Weights of a small GPT-style language model, trained from scratch on English Wikipedia.
Size: 5 heads of 32, 5.63M parameters.
Training: 370M tokens, 5645 steps.
Each number is 128 + 32 x the weight over its row's rms, rounded and kept within 0 to 255. Layers, rows and columns count from 0. Numbers have three digits each. The size before them is the row's rms in percent of the matrix's.

# layer 6 MLP down (transposed), 640x160, rms 0.105, rows 623-639, columns 0-39
099:144112044149120138104174078142158145171122099115129150059120089164123145163144135125108107117149148103128171100102128137
070:130130087131091088129162143067101180104100162135087120100076120106152117132142087129100113103144160055143107143095155111
103:096136075128132117148136124110110146141067109102122122068136182142149106159092142094032172164102130195103107132124111129
115:124135109161165147172168076121142077174126170137095190072132117115106086122151132188085147091155155091147154167119135125
099:176141092148158114133142092107165130118128190110076195127066153150081165106105124135149157164097182156179093179040093099
083:133108124141129105101158083116113094169139097142124108132141113173167143101091161140113157137165140143140133116143109193
082:087111064089172093116139160141123153124161144127165087183117159188139119137113120122092131140175059190090053122120179119
099:157168153140133183096080178182142112122095099170089201117115136171117110161138150107164168142131139151137110068108109135
126:156116173163075135142106186103080122163164110123129143051104158211090128143098156108174118138134096117141088155128115103
105:145122128119156156136080156096119132115164118062110139162131165139127139186147168143077157091149101148129027096090152141
097:180091107179121181105099167165158148110119130095116137104178086210104101090222077150110139174165160106148121173178105105
088:129140099141107142118058098112166086169174176079119135134047096123130145142142178109123123165104146145062120114136184150
096:104152057155148116164178125141102137159153169093162128130124111113081097137136186120187160101152125052098118098109150152
081:099145127107063099097123132097152127202132139130108092104137157186056084105178121122080142182145107178103120114106104127
085:139113099122177122122121100150114136165149112150117047147083138103152108132150135139163177201095136127103185142109134083
110:106135136124160171161125162095127100138117140125145149105201055161099152137142152213150098158145160126146101129136095175
097:122143141106136161128160025078100145100181116170094109091174119141106141135106117158104116128129144130055102158127144098
# layer 6 MLP up, 640x160, rms 0.119, rows 624-639, columns 0-39
082:165125159153118161106060133194177103132147151123164154113161104148161159127078101089146083136137092109129182136169093208
094:100059137099119152126089177144131127108137149195128179125137079082117142128114137141128086081140163089137202137043148131
108:130169100193114177132123153142115140074158121164150128112172136078083116098094099114105078162121115122128170116104153159
097:113132158134146104121124161126097091131153125190123041132076122180133053103115122135114076140148122090125127085119088128
097:121136142108103102134161143072169114101110147102112199145116123095161091165134160150148181048127111144164107125182123141
100:163140123125130141121164136148146086086149125152117122146146097146135071142133094108138085129173122110089147139106149140
095:074100138108109104114181070147172116089086169117131079123131108055190141173123106152121063121118119161104144167087082183
112:124118106172139152144108144099124097188122101144113091153095136086229107139079135033094173055098156153085132093142165163
119:104169118103143156118101132209156158136198080110194151128101115128097114162104128147161043156168109146132099101125146162
099:148127137120113106087169129193127157106151089100070164119185107122131112156152129076085121137170146052145114087094090181
096:162051158144122165148138093164085150152178059146149157110118114118179125110125087144122117183120172128118130153119141171
091:168093204135109141099112125105095167126107115127143192117103156106134171126114107106106113137087116181157142149129139117
103:180102096110139155097090117156174129113069079151163059172058110127168103126155122137137108123111130059140123150174102087
100:142137170121099131125107103080159108062119154110160180144078106144142131148143083141105053129197055136121139176128125181
098:158082106187171155085135135114143146133094116177103069104094131067137146102130123041129105139111098094078143137126181140
099:167146140151113132073113089135168124132097169062102141080137127147146107191148168066110133136149136123136149122132094134